Part of a small language model's weights: vocabulary 16384, rotary positions.
Each number is 128 + 32 x the weight over its row's rms, rounded and kept within 0 to 255. Layers, rows and columns count from 0. Numbers have three digits each. The size before them is the row's rms in percent of the matrix's.

# layer 2 MLP gate, 832x320, rms 0.139, rows 124-153, columns 0-159
099:061118156129149134128179120123141117138109130119138169181116153118146120159126123125094127134179090103152133083130154111121094103153120116223119120143091079144097076080135174162213101103163086106115130160155076200117067081127154064116086161110143115170108166100128145125094095121070113148146099217123229128081071109093113174058178116113120111123134120138121165167118145163180092157194101097131098171123108106100134091195128128109112123119091125132191124089084165088133123137048096
102:162096189086132089121162107083153141166127132111173121096151165073121189088092108099176159118131104126128060126083103096090120115151133093111151136130117135131161090114082090130113151141088165152141097122111183135087127158131155186172146170203144149138122059157117088084122124164183098174165163173123130135119072122134147117197148114105115080097158131146107084059124069136108129109080127184122117085158152236135166173167178141153078119162106118184119093140171064172145096122103158
099:097205110132130116131107084101096055097152165142118124136136145100136156178141165104089121115118072107151089141131098118187067129164108134145145103103141097174148133123120171109139129139099138132141142203212145146134150090129140149162160142122104143072078082115136131137111151174091119097101171139112054184141122147076096132108084112135124143069129120131107140071124114112079177140131111074137125106102134139122110116079114122146127115125097091098222140114155104114128103126094102
101:114125145210112102079086134083174099139121136051117138132104177120088145129068130181150169102138134118150054187118125147144105111105102141145180100108182148174097152057060072131163133113098128161135157113105148130139138098118154093153098090170160179143116121117175107130115148191145141162176193074188089175122113139134181106098118160116143148104168123096145125140119130126170118157148131142120166162119120109102117092164121107152116086170165188174123126127120137143137143101123110
104:165143119113117130091153165200161087148105089141111141113150066114117143080170132175171154146229093101101142085116110114112124080127154089129115126133154134119167134109120130126147112129129139092130094162124096125120087080132151130194120138188079128119145105156121056137180075107127137130079082126132170119148165108135149166199104132179083128129104190153149079148198105120111163106203136159079134112167166123125082143106151107114114157168109154111087074142105087187123064169071139
099:177128087173125139115121166127116131156139052094162129100107163198144093188144154126102099172122117080130070181090120130150094123235163165156209137133121072172173097119102162078138164138116039117063109112138129151139095143146104132082177200104126072172148103087216067136155132137118148126097162122105131106132158152154083127138188142066121180156163159131133151114124147108181170097147073110112105121097168152152088116125140151212102109116149132109120164134102160096134122139168150
089:123079192091131109116162187144141132163124098040148168158065124138115100099174141147128117179165105118111093148128092099089123115143096111105137146111181186159157162087084120107176162180054156119161126087142075168054095038160105142129115085079119122044147104149167161119100171127174154134130114085162137177139118139138068104096099117068144129111094158173157149148098110158138102167136103135130120134115087170141149175123121147164157167128102110181103123142180101160103112149108100
107:137175172127089109138156085196112149139117097117099123167088155146135111080129049136127107119063123164099121151111131093122169058156146196138133100122104128153117125168184131131135149149156127152089152086093136082138095097096125154063140214112119093138166114100146163126173211113136120111112078093158109151153144126108135060153112094135164148176149133140126088065101161159199132079136170183143107162137144093095167123144095106127102118091108100107161130146145132142134113147133044
101:126172151125110099106118114115104129135101111187130134143114137135189097153151124157125111107103115168121160081125166078135135106149167128212166052185173099177176094192133112092075091044117129129143134124176153143134110149126130133125170218141132171104147110180078095168058130127140137097040122092126159094154109120119088151106145123104120179142112153122107154097181130140141192159137133070092189147072168178146144139125118128188123163108102181189190219109159129133126135139123169
101:105141078127137094140120153100098104100178124142122103156123083121081070152136108109178139151115172080124090165159150111119176167152150121151157129144148192098106026100159061168097146155175135116161112139129067144155069112128073136181110052128121128061128109169095076163116121062111073155160125148052132113121115070120143132114084107141085175110187147108091136209159110157166183116173150100123150067107090110081101097143132108106134117189116147084108107169064154112135145149141133
091:156114118082038150083078156152118162122133086126101087072129127085144127117101175192120175158093102175095141196149137204137137144170140167122135173104132147168197159163112139132083085157105127110115097151195129111088111153163099130126179152076114138154193123067109125138113133177131097117099148067140099143193130127127123108202021142108154138083129160136103152129168148077121117135108147162160119161163092133153065162135160119129129119158108054164141160153095098173136125161127091
083:117101114139133183118094151070153177118100196146118152167065075116126082094086130165142092092145150074166099132070117132170164065122137098170175140146147151149116154080117049072128106119122073152079091071124139074167219133149076144112118122110148199108112113104191146157140136148139124152105140139088155139143077150153075080146126115185180205095150142093148112173107138077175138104143158102188165145154163120174126136209170071132137132119157130121145122139152113127105111164126105
101:105147166119117196154186139149124184135232154114149138154118165168086129149128127096110161175117112075124101179164126140089131123137100104157090112099149126043115155200112154128138137168084157133094141118145154176100078130158138091123077115148117126140121133098139098120121145131127118171133114143176098122123183089158077119136107145145160093129157186172178135091107129132175103089119187118125088183120129120160064090116130189140135115114143122160085124157108098116118125165124217
094:106124215160124062145127141135179129137128112185109153113156171148109129159120119177090153081101101158146071185140141091106117109066168147071116138094185104132100162176119220100089143146088119132150106125089124103092106142135111159084113099131167128130137129115104171107087115100074190108126089117128197112162078134080055146131123169131100135108121142103168157114117157171180174194102106066152125133120119131087154078164158114098122134133146122134062145174089149116118147115098057
102:179130132150154112154112147107146166098112160117161124112153138163094126162123147108096189117123158116183138134130076120094136119140166165115046128058126179070162116082145162178145120083100102143164116122111160130108136124142137157092141165088083124114107140140083124102126136097127119092091137091152115149075078142153134192109071105149101090156106158129132153189136096136137101146175117143132118119156091109115143189124144102151154157127115072110158178109153124123092145167074089
104:143101123184164109110141096162094095175187186090143120181099077144121134165140068152176169152115103087124148203114135120182084121156164114116117144087101112116168109163049118108164045147085156108137128102127143113088139199129146140095134013155151091147108116095122111138171094080126139160078147103160134126210072119144161091144160108117143146164130123127150140133132069110165125164127127161134142126129146103123173134113148158167116128125144106129102172168101117119180121137130115
107:091084168208125099103133140192176114160087138150101139086165094126189164129095106161114142184163180083157164149139101160052151114132134160121149157122168148143031094121171090172098116125163183137130124127107130145134135148151097109168131085118104144158143137167166137133157122127164143114120073143085142128178147131037174141124145093101141098107143132106128142134136114156095138117171089095133126140150181082175175128171123130172132128113110143079160135108129185122163132118133149
121:176097100101148111140152120112142119139152074090130142153118114095174089151146172100137124119108120090109104185084102132162172174132102133130088095076095163132102126122140081128062167144130159161142107122129187131146079094118075155127161156071152169125103168102120146164131139076108122161067133119139068140146131133132074093174109062173126151161156063141134104107153219088118119103161150163121128098147093156077165134078125107045150124125130111161102133158057087073127132130071163
089:155115168072152166108168117139110089117118137094174142077140091136116153191142202118106125169115088079104111137103156187061145101104084131208161169055113160121163121150155138096088160123091131162111117122165170109156134122177114115144149106122145066095098117089074142138084124089000123186118136118131068107105161103175178126139123135116087098093129133099151164117130122105088134196161099185092144108120097120169161119115110099084150121132124082114138130116139127150073161153085142
106:105119081134197129099167106180099160063125076104121185132137063091171139203126194101139125116089128177113090144114131106126106097161078128143066180085190151151159148122145095120102099116198148143145133156107118076123079159144093150099073125145197105111163118143124166123123176189151118126135142093101111094138132153099158133072095124130133110155145103202083058111107096126070111149135103082113102183129096178168137095181172129109173139157131090126136164132143098103117106143093202
093:149191110112156096075123102111123185169147147111135135130143089110138095142143079189170098129196217164138126126103183076089094157120190087216198069161135135178189128131066096104158094103151121135096088156102107117094185117124154122119158180168151156103126126128077192144106104190080092162162110144135131141161095088197108112123107157192123121151103145082104123146132113112104090150158146108095168099130108105149103143147113104153138134108114143125164096105198184126146142135121170
101:090137135102154095105100049140151107093116065153048106103101182106108193124108116160116150100148104144148118121180144127114135151117116162132150120156161152118131162089136051106134130179132203066154137081103129154101110111146115141171094165114132189152104131118115171111141122161130136126086113136090126089136165102052097180119160100138115121139154169094155142137117128180120109101179137159088085105109139162090171188157119105150101148153174136103110104127094178125117122191106127
099:131098134137151124128106161196109148138097127138114128113174084103144182132108151138093133191201126154139130097190111150147118122171077135108134103121100138138190114108148146156145080130117160152108106128089118147102093187131122177120151125145131112117122177126123119156147132158135133113170074122167120093176137071103119099144080126128137168185144089134132121161183109162136112123190105161096083175078140143115134145103166169141124138107137157189173162074141097098155100185101117
099:121139154117105098128149108157106137137114140085104172117141065098108089092157126141105108116103109135121140217142134125137109106126133194082167099137161096058115054104160087124158118160054148138108163108151173088120123156198147145094114127058172093136125182116152097108158142129187073121086101146100170112095151149109084040126127119129106103165091127153149116098078096079184113092176126130130116088100097134151164204163148133135141148124132081063108101156100141104120184186092159
108:129099068117091088139099128107105155112102149069103108135105101086161159123124177102182103081148202173135207142161106131125107157133175163117116052156105151159104154144110125105067139104060096133100110130108177134157163135123132119141165165158094098134105173120130064135135112132179117162056134129119135104143102125132157098132087144150138137154152160079127098099168118124140095149118134127114089150085142139145158109124151130097086150081100217187157192142126092118114176148147128
095:070128109124106135149115153105133130165098141092082139084070115156177123092180122105163159096141088154114090151130182121156134145095156245117144177097083152089112155126147083155093088140099127116093139153052094152091097128136100063110129092071136051153138102105117161106135091100147127047163131067151111106113150090124131104084102111144146131132163133143144113118138138183163104155175100109099144187127079121118098154176111144086182086117117180155158139118128121137155149139092092
100:127068123146147130148103134128154118190105141112121095119151117119148042143112135115193182109133143107162130129099082106132148162091137078137155193104108122173191118127131074155141116091086139134115084162062090049150121125086081141140095046093174163185080143135111169158121128153141106077103124099136136152138124130155154169084088120117131135158142180120137107154182224124218177146231122139106193163168125112115153128157137177164130132143146110156140100144100130148136125155116120
108:064159113137116126121215120107151119114120136110120129125107105149154105127109114125115134149125074188140185158161129170115052156119153152096054130107143126127143086156133085217131153101154172132084112120116158135092103131081165125128126103140173146161089176118112165137163153081146203078141165123169129170075089151172098150132131124155180114186187099121156180211161138086141144119139092171104158092171170080089141129160136104134130096108096122139119206116081067146059090191116096
095:149130136152124160122179073144208153140175186102087104115153118145144142099112162175174140084150151137117151123139171134120124119115114093131153178102098103128112081153096185104096088117116161142155117070125188086094204162129025134113093070155099109117099176144126086196152111143107067087148148109108144066123122104124115178155148115120093128174142156136158081142139130140097100149095098154140153168143134119115145172085110100213081104183102090156132127113131167061147081085177186
091:121164077105100118166147121089134100211111057111201111153137156168159149123153151152136100123142122143080064128156149086152150197072159141082128155127149108087109184099094097124140144161184109178160065176085154098080125086076144171149105107114107105149133089116121153089131126096150128127120109131140159102146157169152077118169118048155152123186123077139097129068129130139205128169163149125131089086140104171128154154167123127130118122155149119183137110127128141107087192112143103
# layer 2 MLP up, 832x320, rms 0.138, rows 124-152, columns 0-159
099:117112142127109114135189082110065132120126124092114137116079155142169131157064101074099148139119084136128072112191128139135148182141195112108090071129097166159186156153104143080089131125164150110195156145092133123098108133146145135128206141169124087133120103133189123079101163136112111129115106056138132092119131106149113099064077114107148109160129151118120097132106117142121102127080130112146140139125143117103153125127123137101196134107154120139177149121143138116082147159173138
094:133098151176127157169153094127169101125155083194066086103108106149101130150189123114121133104121147106072117137105116143141125090113088131164162149138124098066136083123107159159202152066106141142140133167176143093165168089115120096168160116107146100130091078116179132123079096116132156104062164155079125165132158161103167207105161100204132065097111135117170111170125074144129127085083106067148160093127082144071061127110059113083120112113081116136180194081112164132153138185206142
109:103112115125110152117142093163131150134083139137131194140093145159149159130095115153182225115143116117156211089116088157127153120128200144142154160089101151076185125106110141107130182137099165144114117130093154117129097119181142090143107123133146177098109098100127147128090167076135127103122088137129115129098182169108106123122040135147175086109124232163131137121108145122178082084085133117068135153089095111104047145146117047124144152122154087135131137124100134159096145157132133
098:108156145125100111129114093112089095117057184096110179152132095089079123164105073163119152110178113106150115147156090127120108105139091148084117144130153149167102169181094121124149168064162116162124180136137131134155173113111163156152132178106170109164132139099122107143148088113083100180204190082179062168115109142166141108106134150133138106074096128113189146127153129143113177110157109174100099140105161138143156112164108085155107121093134181194093152105168148147134162164094161
109:110107161113140146082145167131142181116103175130145126087140105130168131130148121118106152136112138108148106124090063145067153125123118138112131168106168183165096128126060116094167067160085148105091106150162135136108116091199150137137132137078191130137109145179138157128085161090128089148130088077138134172096099177114118118107126134111134149088058114128102192076153123083147114166108092189148121103104119151071120081095134112150076130143117163095109143092155218175141157125139095
100:141060065104114112083089158163097156136088144128111160111161083066164093082026163092110149142125092071150146062141138090160089195142123101152165104130114075131156053128125141115130126163139138134101129119078066137118131158149102118132131141101097148094104136121110148149142157089113124116132123127191164183105102139143160158118100067150147077156136158105117147136143178141134116098118120130105190111185170147014103142138147122100128102142160091168117136139168109158070132164101090
093:081152164098118130159124108142118118104171133145189131109100114074111119110119144117132188133125115111098145084114143165154079149066179112130151076114083157105111102085164116119133169075114149139153125124145157096166108149155095093069148172135098103088079212108102138083132129158137187100117145120214132188148085139088120132138132107144197087116128105093170133175148105171102087105128120068109154144140150152114113132125117109128109093087147166157104099111109168135091134107155137
101:162226126144190122100089058167083081108192191120115117081178105119092130115089160146086141141161134109077140240151133132154116066124093072109101121122186129140064169114094119131099074157138170125061106109088118147129153107092100106133113155088143129128101076114098157130131076089087066147122104162116161128113144147071170149135097091077134118150118220146143159148146176140141158207125115147155101122090134084099103108132134114138174181063120151153168129045120126161136115133098105
093:122121075090095113116169113163160119166162079079090140076075112136123180184171081088100138116130162117116130176137149110121121094092078152104040201134118154127117097140144153177065167160178112104132102136128122104066170124133044091194114119123121135131123109121160163161190120118154138090129215147070121117089129149133177138111119125186079155134125076152121126119136105114117097121140123106142161135109138152131119126142125124152183055152190133140097174135131100083165124163128154
097:152132134177144157113097139098084148118144150206073117107128113121116103085118122094143140160188139109085153124119126141130162169153162122108138131059173135116102096120178137127097120106150133108146160088085109178115143132208146088174130074106152105116090114190106181088173131176204103149146131186110157090098128117139150092094102088087146180107196158104187128157174136165122166110141109131168193116188112142067087146133137107072169146160124158069173121113120133142137131178173052
093:062104113139103118106131127091092177124109143159043080094101130124116139143036128172155099168140092194136163166144186118151108137105096201151104159104104123098131101070072091180149170143116140075108098087140124154053138116141151151176126165090114091127164076104164149153151084182128138173113093144101141157164166126108113121137104187094117095118172124163132074095089120110164173057145145167131131174135112096148095098141088120140096104156120096138188134118208130137144107169133091
089:184098050141155188143143114162060092160195108147116145127153167170088122193068126132126169121110137118142188128183127168124173183156139161114138119124069077134149158133123109196120116117158152149187125202138176134106080104091133139113159132197085096139141127156072142096092120085102105098106122101126159163110201086106108146144145177088099107154112168135122120088135135111126090143129142129106148049099126137135117137019124104132103096173152180087179176156108155149159162138059127
100:144170194157148079072109142160185137115148163159117095111155177157134115107066116147175131140118144110114136139109099129114080088164185133149161109087083148154125141117158106144093154151144072107103212134148113112112176159158141120109099128146170113103132128174128166154122155097128084174182096130135157180103161111114128142153064124083089151160142141104146112128133188213128167183149153091148098101132144103127164124150174150123113151122136137143198180142101114158126183171123164
097:131092097093156134105136137151169168070107120210130155151141077147167073148191123113150142165147149143135139143143105092191161152155116083124153134150091055136137102178146140097133093132107138143090177106149141182177106177159116124086129144158110156081108103100124170144129123102095108114103117121111153085105120100156108095169100138129176118116101109133146126138140120174122139117114155119140121166131112140132115057201118122115150156146176109093084172192187145079132179107145181
107:100153129116145155137141101131106127192113193091165097126157208139153129160118171142097166098088165172152148136097054118183186100089078142175127136100075077138092121106074105184069093085121106121098132084117067166121189121176111139148142135119067081109171075115151113109121141158156126170097083095146148153151127152114196116138110102113133139180127176163100109132151148157142096125160213125094135155168140178137091100157131162105154138154160133169094118166170116128093173167157114
097:172124184103163116070133104138174128160124181103176166079158124137149100148135119118066125167163116150136095133168126201134102066097083092153093100131105126072095090162078134174102116142162113143118121155164145101211162144139121158108118122225138108157128055144155149133173091117146120159100117185122147127145132085123070147146111155135097153109116199086100175141130156073075084078120098143157178112130128098119079128154122154119098095103127071143139131132131058180130169056139139
101:200178088103101108111157131079119095126139109076158103196143113046059098125124094104122167119127055162121098135136134085154121205151138116167086136132123137091164097106123146134131103146112136099153099135202169118149137116104200164131184155077143122128115199045141102173105079098064116083155179156142117116132074114148083119102129188143144118096068118183051129098109122170137127179067154162109107133127181178109112127107144131100126152131134155133114060155123044129127123170120174
113:135091099198101130135129129112145132160149095151126169091114151121130121123087137149171126135180147138129141112152126145120119150136176121153149139147098131118167138154112140156153170129143156139083124144125089157141166085105169105068134096089158117040135094087092150126076154104090199104138129111101171127075147117144133131085140120161141065109086180140159134106107057139116140161127111085111150145144089132098121133125087097109092153110170065179184203109161183142130150104156088
088:073100102139128067148133162093093096149142112175078154179114100057121147081097138056087139113209134207077138078097156123206137138194193166032153089099138097086128120139122157149149180067197149137109113156141129144145131074157128107092170121155069145102144059183115142147127134133161122084125109139154139116062180137151153148151118050133052133117130130126130119129142098101168119104071106140184134118093107122073090087097165147111121083118094190133104189120149122154146150135177171
094:139126099121136154137080101142099212105168149066142185142144135144134113131130206055136125088154202146143092154146156134122146076116120151124066147128165140155133167104117125218124132106138148126155122156103054158134058164096132149174094162128168147102171185125089148177161145165128101082199119115115093095148116158104119107095109203067124136109147091197067103136125167127134151166143138103190162109158093184155106161095112124096170085118168092142122086147134098127114120141107081
094:130188174146138164142074110168153112123156167110127124160164128134126170076139182196143135135101183172102171147035150059194081164125165125124138133094156133104152132161095195077189134103128111126140159153122113081141147190145060116116155169110109125115126113108121131044147106157091135199120087169169129166167109136146175079098194132128137140108189119148152072124068177140114111167148105129149139155123130141129107135170168136111096097109118141156100152173156131130140163093143101
103:099204151108167138094136060165099208113095089128134153110179125183145080120130131159152081137098118160147117155095151084112121114159145088098136144121201097113147122103110106177108168078095175077136145127157137119140148102128094099070127146085074104215108125080063188106155106136127142133119095151101142073114108151146112142150093165161128137132150133145170100117118163064142129106100159169149180109197112144093122105154145070135083130083168193095171149103158100154138151136171087
098:143145121117150112155069098137100088113122096103098141124198156155158111132079121140185094120130108157105143130069148112181051129123106163128214152121113088132169199157169139178111163054151148097115132196100128156161089151101095179139121151118104129083121134152119119136089081141160110134185171127138099122119166144180172133186115109116135120148184142081086132061098100119074127152100103096077128134140139224137099091175121089079155188124113110099073123151083060105162120174131124
099:095131121168093126172095106125129091099059184083187140087157077138072120098145141137092119093196168149169128142126108198159168168133138108120143129188154140127143131110096098162176140142171117172127081165145130125092119145110108082126134000112111123148149120174114147138129172100134186102125126147111112118097158124130149088105153155155165127142124181118123140181165093127115124096117114149112075106108104120145147056108097160167110191124207155093147152126125120164143178141193132
104:162107151098183117105139124173138143172140121136118123138185109099127156149119080143107087129156100164096107084058118027137165095140085149094144173128161146112066162152104178142169130126161121150128116167158164121100079076127125111095084086145146148129062092129132139138132132089095167091159075132190158130156139105130124127083138139136159152122124064157148120158129089112077204099147081121203134080160103119153106111144096164114190110188176044078105165140139175152125123078112170
089:171119121149096105110125088170128077163148127171065110130113102154093103109180143140177146083124140165109100147134120083104163099182128147102120142185122105187120128126162145107155157142143123121106143137122148149139159127207124136135130130097102144123144123121097182140133153114131093109123171177151130136100111111159107176129129062164112050106127077159062117151080136148103135133191168144126196141110115124158133123174124113140066158144065133175118116155079145162110105089107115
103:205137113175087149156154130124069143130183103100107162143094126148137106098146129084119136069161143148185131111132132132105158091093109167139117100063126147137120155112128134165171100089151167155096139127117208146121092117163106088133192160062130097130145110106047145129064136111116090123149107194098125131073172107171128142176088115113105124146103110154139109135155113134129123133180178138073139113190147134143111132119138156120125140168147125124164176104223083168131132119083177
101:071126049057158079120122133105216040113126143165132125115123117126150143203085139078168126107058141151143155124155143106076109143129115037200094174147221093123117081119119129082160103152104096082128160166160129078114101111172145115139139126099163116138114149114078122082154135126068136101109135092120154135111132097099138137216160159150152176155113152168062126195125108124176091102154138097114100114136135112124121153158129110138158153134094192144164077129047074136075063125136152
097:121074121145160108115146069076075146157142149176067106123146096142152153063106089135168131089109105168166068128102182094156100111150123123165148100180200083184161100156109086120116118164177124111092184152123147177112135071180139097126131096114080107164123084098112070166096140133048170151137103069131106083080146104122141160072125161143127123142130109134129154130112120168149113143113171141122137097082155116126101134130150104123107180155105133080178201124086150165113116143114127
# layer 2 MLP down (transposed), 832x320, rms 0.126, rows 124-152, columns 0-159
103:085098122154161125136167165135100159120158106134143167107087101130132128128148093104190174175115133123123097103171101124099144090163142164118116139133143180144096178152117185088148138172168106122166094098157040136108120134155096137116100138124137159182140139101133173156094038164140119099158163135138116125091158164143149081092097138125121152160087117109052127125090135108112104168144187116121090136104161082141128088128142164091123196131096142165151170196104149128136161127131130
100:149143143096093135158123124158143133153087145081173136106130133092131138121137097086109177094133115086121114147089068110099122065112085152123117088092094143153142161104066121059117116122091107119166120089151112129125144115151096190087151118196150120105139048130136102089091123178182143120147178165124139225076132115129173106159107123105124175181158157135120093190158091121122064072133108123096145118144130123140168105121181187116141163150083160163087149087101086204127080079150152
106:088137132127134129131086111077141080136066135118097091111048089103118070153153149145101115128138178153091095176152084163145143133120098110119132131157157057100049176144155094115136153164154107129119186125113113129148135135109084153105170140091070095153132147127065115137157169147165140163112081056110123119119101098122137104146136076103088157146062160083149104119181073132159132145161178139170150166125132130129163126094107100182187133081108120048077115087158126169147109139168155
095:109116087097096101130154166164160147143173098228179148184127071095144132152123193143143150185112126138147159125130102110133114085157171096065128143099091089149123059093184113158098158128096082169067134138166140137115111110155173121164120148122187065108139123189117153149122161132088142135126112102080146125160070142101150100159119122102153126122146145187073066147088139107128138129105169108115143134109110184021145133123213131111098153116143134088144103130137093209135088119119160
101:182147164157077216191116144093083204092147177115184106173135136093112090226167133117117135102179082116113135087119137134071102126107112161139185149113109100102175129160137168108091118117145128134115089078093137118087135185136052159144131121083114093137134139108139164126094148093174165165090164143198102154121060141110100105153104104067135182153100145103155113134079160206207127105119135174103105081147126190166192166119124153132115106128085092119068143132091068066113090153178161
104:159098071086127097122114086063147094106100097133173132129099143128155096064097099083084127106112142078176075100195187078125103130138133141065144132117162087119140109120151109122092163144179090071067144104126081149124138062162148105165130158137104127173165170130144067121077156143086150103124087120181124064130213097148118109138125132054082135121166197186109094183175147128170107087161067081125122120115213195141104164127082103133096151143154127119073152146077140134183168120084147
098:142120159131125139108124082147140155161120147168116120116203163114133136168171154221127134129136158153121162168110228211136143194111164122149177133150111153156147094128134068158095085167170091120066156075127160077177185170144112160120136217103153175166126180129148112166189073165125131205109120134122133169095108113153104131094145140173103133117117111135043119074164112147131094195153134132129148126211089104150132114060131097093161106158104145068142137092107167120164186133119148
091:135090135141147088075140116095159129110083128144138085165084113102166128140116142096120180103152147088124092135129101113139082154099111133195092072064136105114108174114162103088105057124109117099107109107160130114060158098145144167170083081142115125117124127093113128149110071133174129124093189126084141129092155167117107130035142167131104174139106098135146145167098065125122137137134135089086131131201072196156171148103123150105143156119136153066116107105118090132211151145148210
101:159145113163186152107064106145084101133147073185090146119145133156190102196039160129132120127111112148125117164105111142126141195130165152121167143115135131166136119110104082102122171147139154110119141074119081143238128164188190146028160090160151100127156141133106149133079149136133160171097086125096116168198086139182135094126152121138129059131120103134146135166195150142162136137120168125157116148149097125153111140091111135136096164155125106143096141144177131142076138105109151
104:102150113179112096089141136156110116118132125092182115134119102146129127185107208093092144131084143062218092141171185148118107088199103131125157110171130181152104141100054122145134126114091154088122138138111114106138137141097128133153163126185067151111120154197128140122089168101129096147094052127152094199106141115050091152124163141119108086120114102096156111206117120129127116102124132124109119146097092101126196127194123167118072133142113111189148080105151187123158121210119128
100:117150091066054108180198126137146105136141097121092104053190158118107121131081146158164129207169134097168102120135153149111116106090168162048161113136155147174123162084128135146176142111107141098129106124148074153128156194073149120131166115097142154160111117155154093067160151205133084134115140133066169090149163134105121150070130150101138150158135125136102154137084104052129081092147129147135108141150103106093041103129156128123106119135178162124111043135133119093185158164172131
093:146045085137096113132147087147159177092176137143106133034151105187186139167152111099097138135131133157101128123094107173113123204126129129152149139115065095137161174135101166105112128181136202124155160115119139186134094078109175105113141105163134072058106072080124170090089154083125091157148141138138115098128143158118170122156146146139191096123108166137093159111186152160113076169178169143080148127099130140133174167068150078115138123113112154047158115110094104163104136130117121
102:140135135159096097097110086133176184151158125194155129144126177117164183091104090124121130170121151142130109145141133116113119101150135083066119079122120127099100157116140145150084090087120111138143155107041086143143173088147140128180088126119140114156102119142147127153121168113116105130085165200122077150138189132102097131174146151060206128165129172180107160116108155146116136189059144053191166122086159150106139077129141110122141116183171123149150105145171172106136143128086146
094:117081126127076187115187132179086102181139124028141089151165183104123145131094120131140101167100139172104106096188143233128122186131184131162099138136148164151177107137096063183127108150187102112133144100153121085053101086140134177135108113104123137142130139098107111163116126153194155124102114099146103125128149124165222137152135122125088106101135157123077142057127119104138081123169122172112145141163109072175158108080138119146158138140123136151145108116085130154118168199135133
104:100126127153100082129088170069160159055131130140119114106156100121086118135099129115170152152131165117090094119230148132120144090127143121169152134157152115112075207134103113133151171092129120170109127162092143128059124164070108198095152155144146135121068173122115099131128167107161077114083127127154101136110073105132114172103157100111153129148151208089116153141102124113082100166131076214158059137141126180156102126104100063145109136084153133113139164104142193149141179149116105
097:124194099111111112123086125135173113173102073129104128193181153146178089162172133086175131100114114135141117154153150070123145141123111165200152112111128145114128176085148101125153117108179123142157089101138128072150194061151144117120119130128065117166135145161072130100144151177167148116117035154117135164162139108140119178065154152109116137149169126132150164135085129146084125113123130099145142157100103106169096245171030142119148128125133088136166126152085103053093108154109115
100:115047145137103147107135102120174146104130078160118138108093160166147098140142175161141146114130196155177139146160172118163113128179073074105206054122106111174136151114123120095115147112105159193113139114147052139159110139084142166092113143142107212124158109188096160082080174171162149129082091105176130193072153144105096098228137166146125161156164143056185133139091160126137128111121134103186150126152134147108111149110112098107130110134127068135160140079110191102083079147158089
105:095141066184155120101170104112140092202107159167126136084109166138152154135093088094104193117109174080162167092136127121145091111120167164083162159134153130083150124135127153154127162088150100148136176073099093129202162075163110148055087111114140091093131038163161222114124126094171128120117119122117118081126102137141114096118083178115145097094122126104139070156109139131132078080113124131165154133175150140117114130163101100088094142204167098120151157163105142078146125107153078
087:130102090126104095120159139153098104111131100118097137129120095081165087134142120133084170113109175130129090161117097124074166108103133079158164188104185115142109139131120147147116127125188163120140097127065100153109119038111138104115128155129159121084149132124153136100132128105160159099090132158117066164200189116152102127120091108164100165166192144126118168115123140168149149061102091120136140138159143165126100195102149156109138116157109089136121129148124110102154134116150175
096:118167134151194132173111140105142120165144143147120169108170134182100127120125106168162138134144062145100132143142110156078149139086125107039132143106118095102179091155093182127137129174133132102185117112160124118125171131122163117160085098161122152109037145079144148166106067103115148164127201111140174163117082090125102103125134165125092165125157118166142071140099083108120141223129185142130121184154153106101110147134151138192167125182139125152114124154157185070130141141172156
099:072130067174098135116128130079131132102111127142160126135166160124121129087100060140124119218100166114132093091091078148154159086105131150135112102112093151129136179113099094145182192132109118121110052140090102136101119150177114096063134064114096079117103145103143164136107102072152073171181138096097103119136118200106114117112101096099146127165130121087122165142143120176090112136064123149113107068133147108138150135178157129099071137097113192133161115137183121128062184119060090
095:161035185144164156110117205072178161133216128146081110143103168092122104134148115128132127178183088097109129100147107153181169164079130112151111096111042126244118086151114148100131143143111116150170094144086101146097140173089149099166109186102175152127116106151173105171157173124138139090153180146127179137097114139134134092113113139116105128101117153153118187151131099065175135102088100101055165176088154091159169179078194147147121123141129078104125148168128097098124126161103198
097:102077141134123069134108100100071122150090115154126120078131125161147107134109090122122112130162166085162091091157099087106119117180085120109147162160118148122215164176103148125111119095116089149094191152071071189117097130094140137110134136142126113159170165134174092132105105205085120176130110119125165107107094141114156114171115170098114145130094174138134124156121101103119147144140110049070117191109146185123152094152193172156203159127081160062139183059150146078115128152104102
100:191134130114134091100140155135086123136122140117188135120159218119125128114156069078106109179160098115128115174146167129136115123176072122135103118089142153087120134130167094096134146169128102133120152104129135144125208079141133118081063099120166145119112165153141127083111118120163083127103126125128112117136146093091107129115158181129144082141092088166110113128064154114112174165099090070122153167149122083131118208180117082110159123133085082052062110111151153096116125208082163
110:143070127176116180079118107150125102160150129128137145144077066113097057178207172147047122142103133078102147135080109119143121190199173136097135126141105080116184103090091115119087114139174088162135138113119154104108077104129146095160133129141137108119203154139109196195163096134135124125121166118119120172184143104119125101131161101116119135133121141134088128121128159095124199164175146105126097142040068045089086078170172144111135116153153045118087164101136160081119110110144090
090:131132127131129057116099160103107087130093174073114123150157122122103141114183191056152113087074113177135109141143123139136148131152129161116093185103108135099161174155104123121120078115100114091109120155077063130101173092114118108097166130110069102125127181125159143146108187115133136080114105128138136159121141121152039140131114163156135121138135100092132160141121093139174156112136149137094132056162099068139116166081101167122170194091082167122116137137139064153079176105162145
102:099101090115187098200108166131152124137169161116131125119136122090107127128114144142157126087088169074113099152117119139158161125088131115113186205099125192184106113118148153142148138159100142109128093142128124129185169111090100149152177097156117171173141134113086183159103190106090114122152126098085072097144139131095116118158092093165132122176137161086126101099168212144193106172151147153113113135141105121171142099105122175170102122123112126151067119111104165084182109155173089
102:187093103152117137092101126172099074072085148135099067184156098171155109113155147107199196127135125138161169135071091129126144102137135153111138087147119125117162134090150151096137123168157127126105163161132171121100144155115153175175203126061099134117134124182131109184123094139196158086078106114108162087133096155111130071136136172152131074120113085120160153118159074163142101101189140098121087105066127095094106116114132163078093114161198102109144162176119161131126132076116109
099:085135161151066106176120096119093049147135077163099093154092087103121118120077107095144147126043115082054129123165146123146128177168174143119150165114068135106143143122100116126148138121092059125062116129101079162078097091151156139152098128193137144167131078148100146086111129135103128175138168143122159150082159189121156107163107122155154082062083111056176168118133175131147121102164154129147126144154184122136189126131135140154159113069075084106058166157161118084163077166164126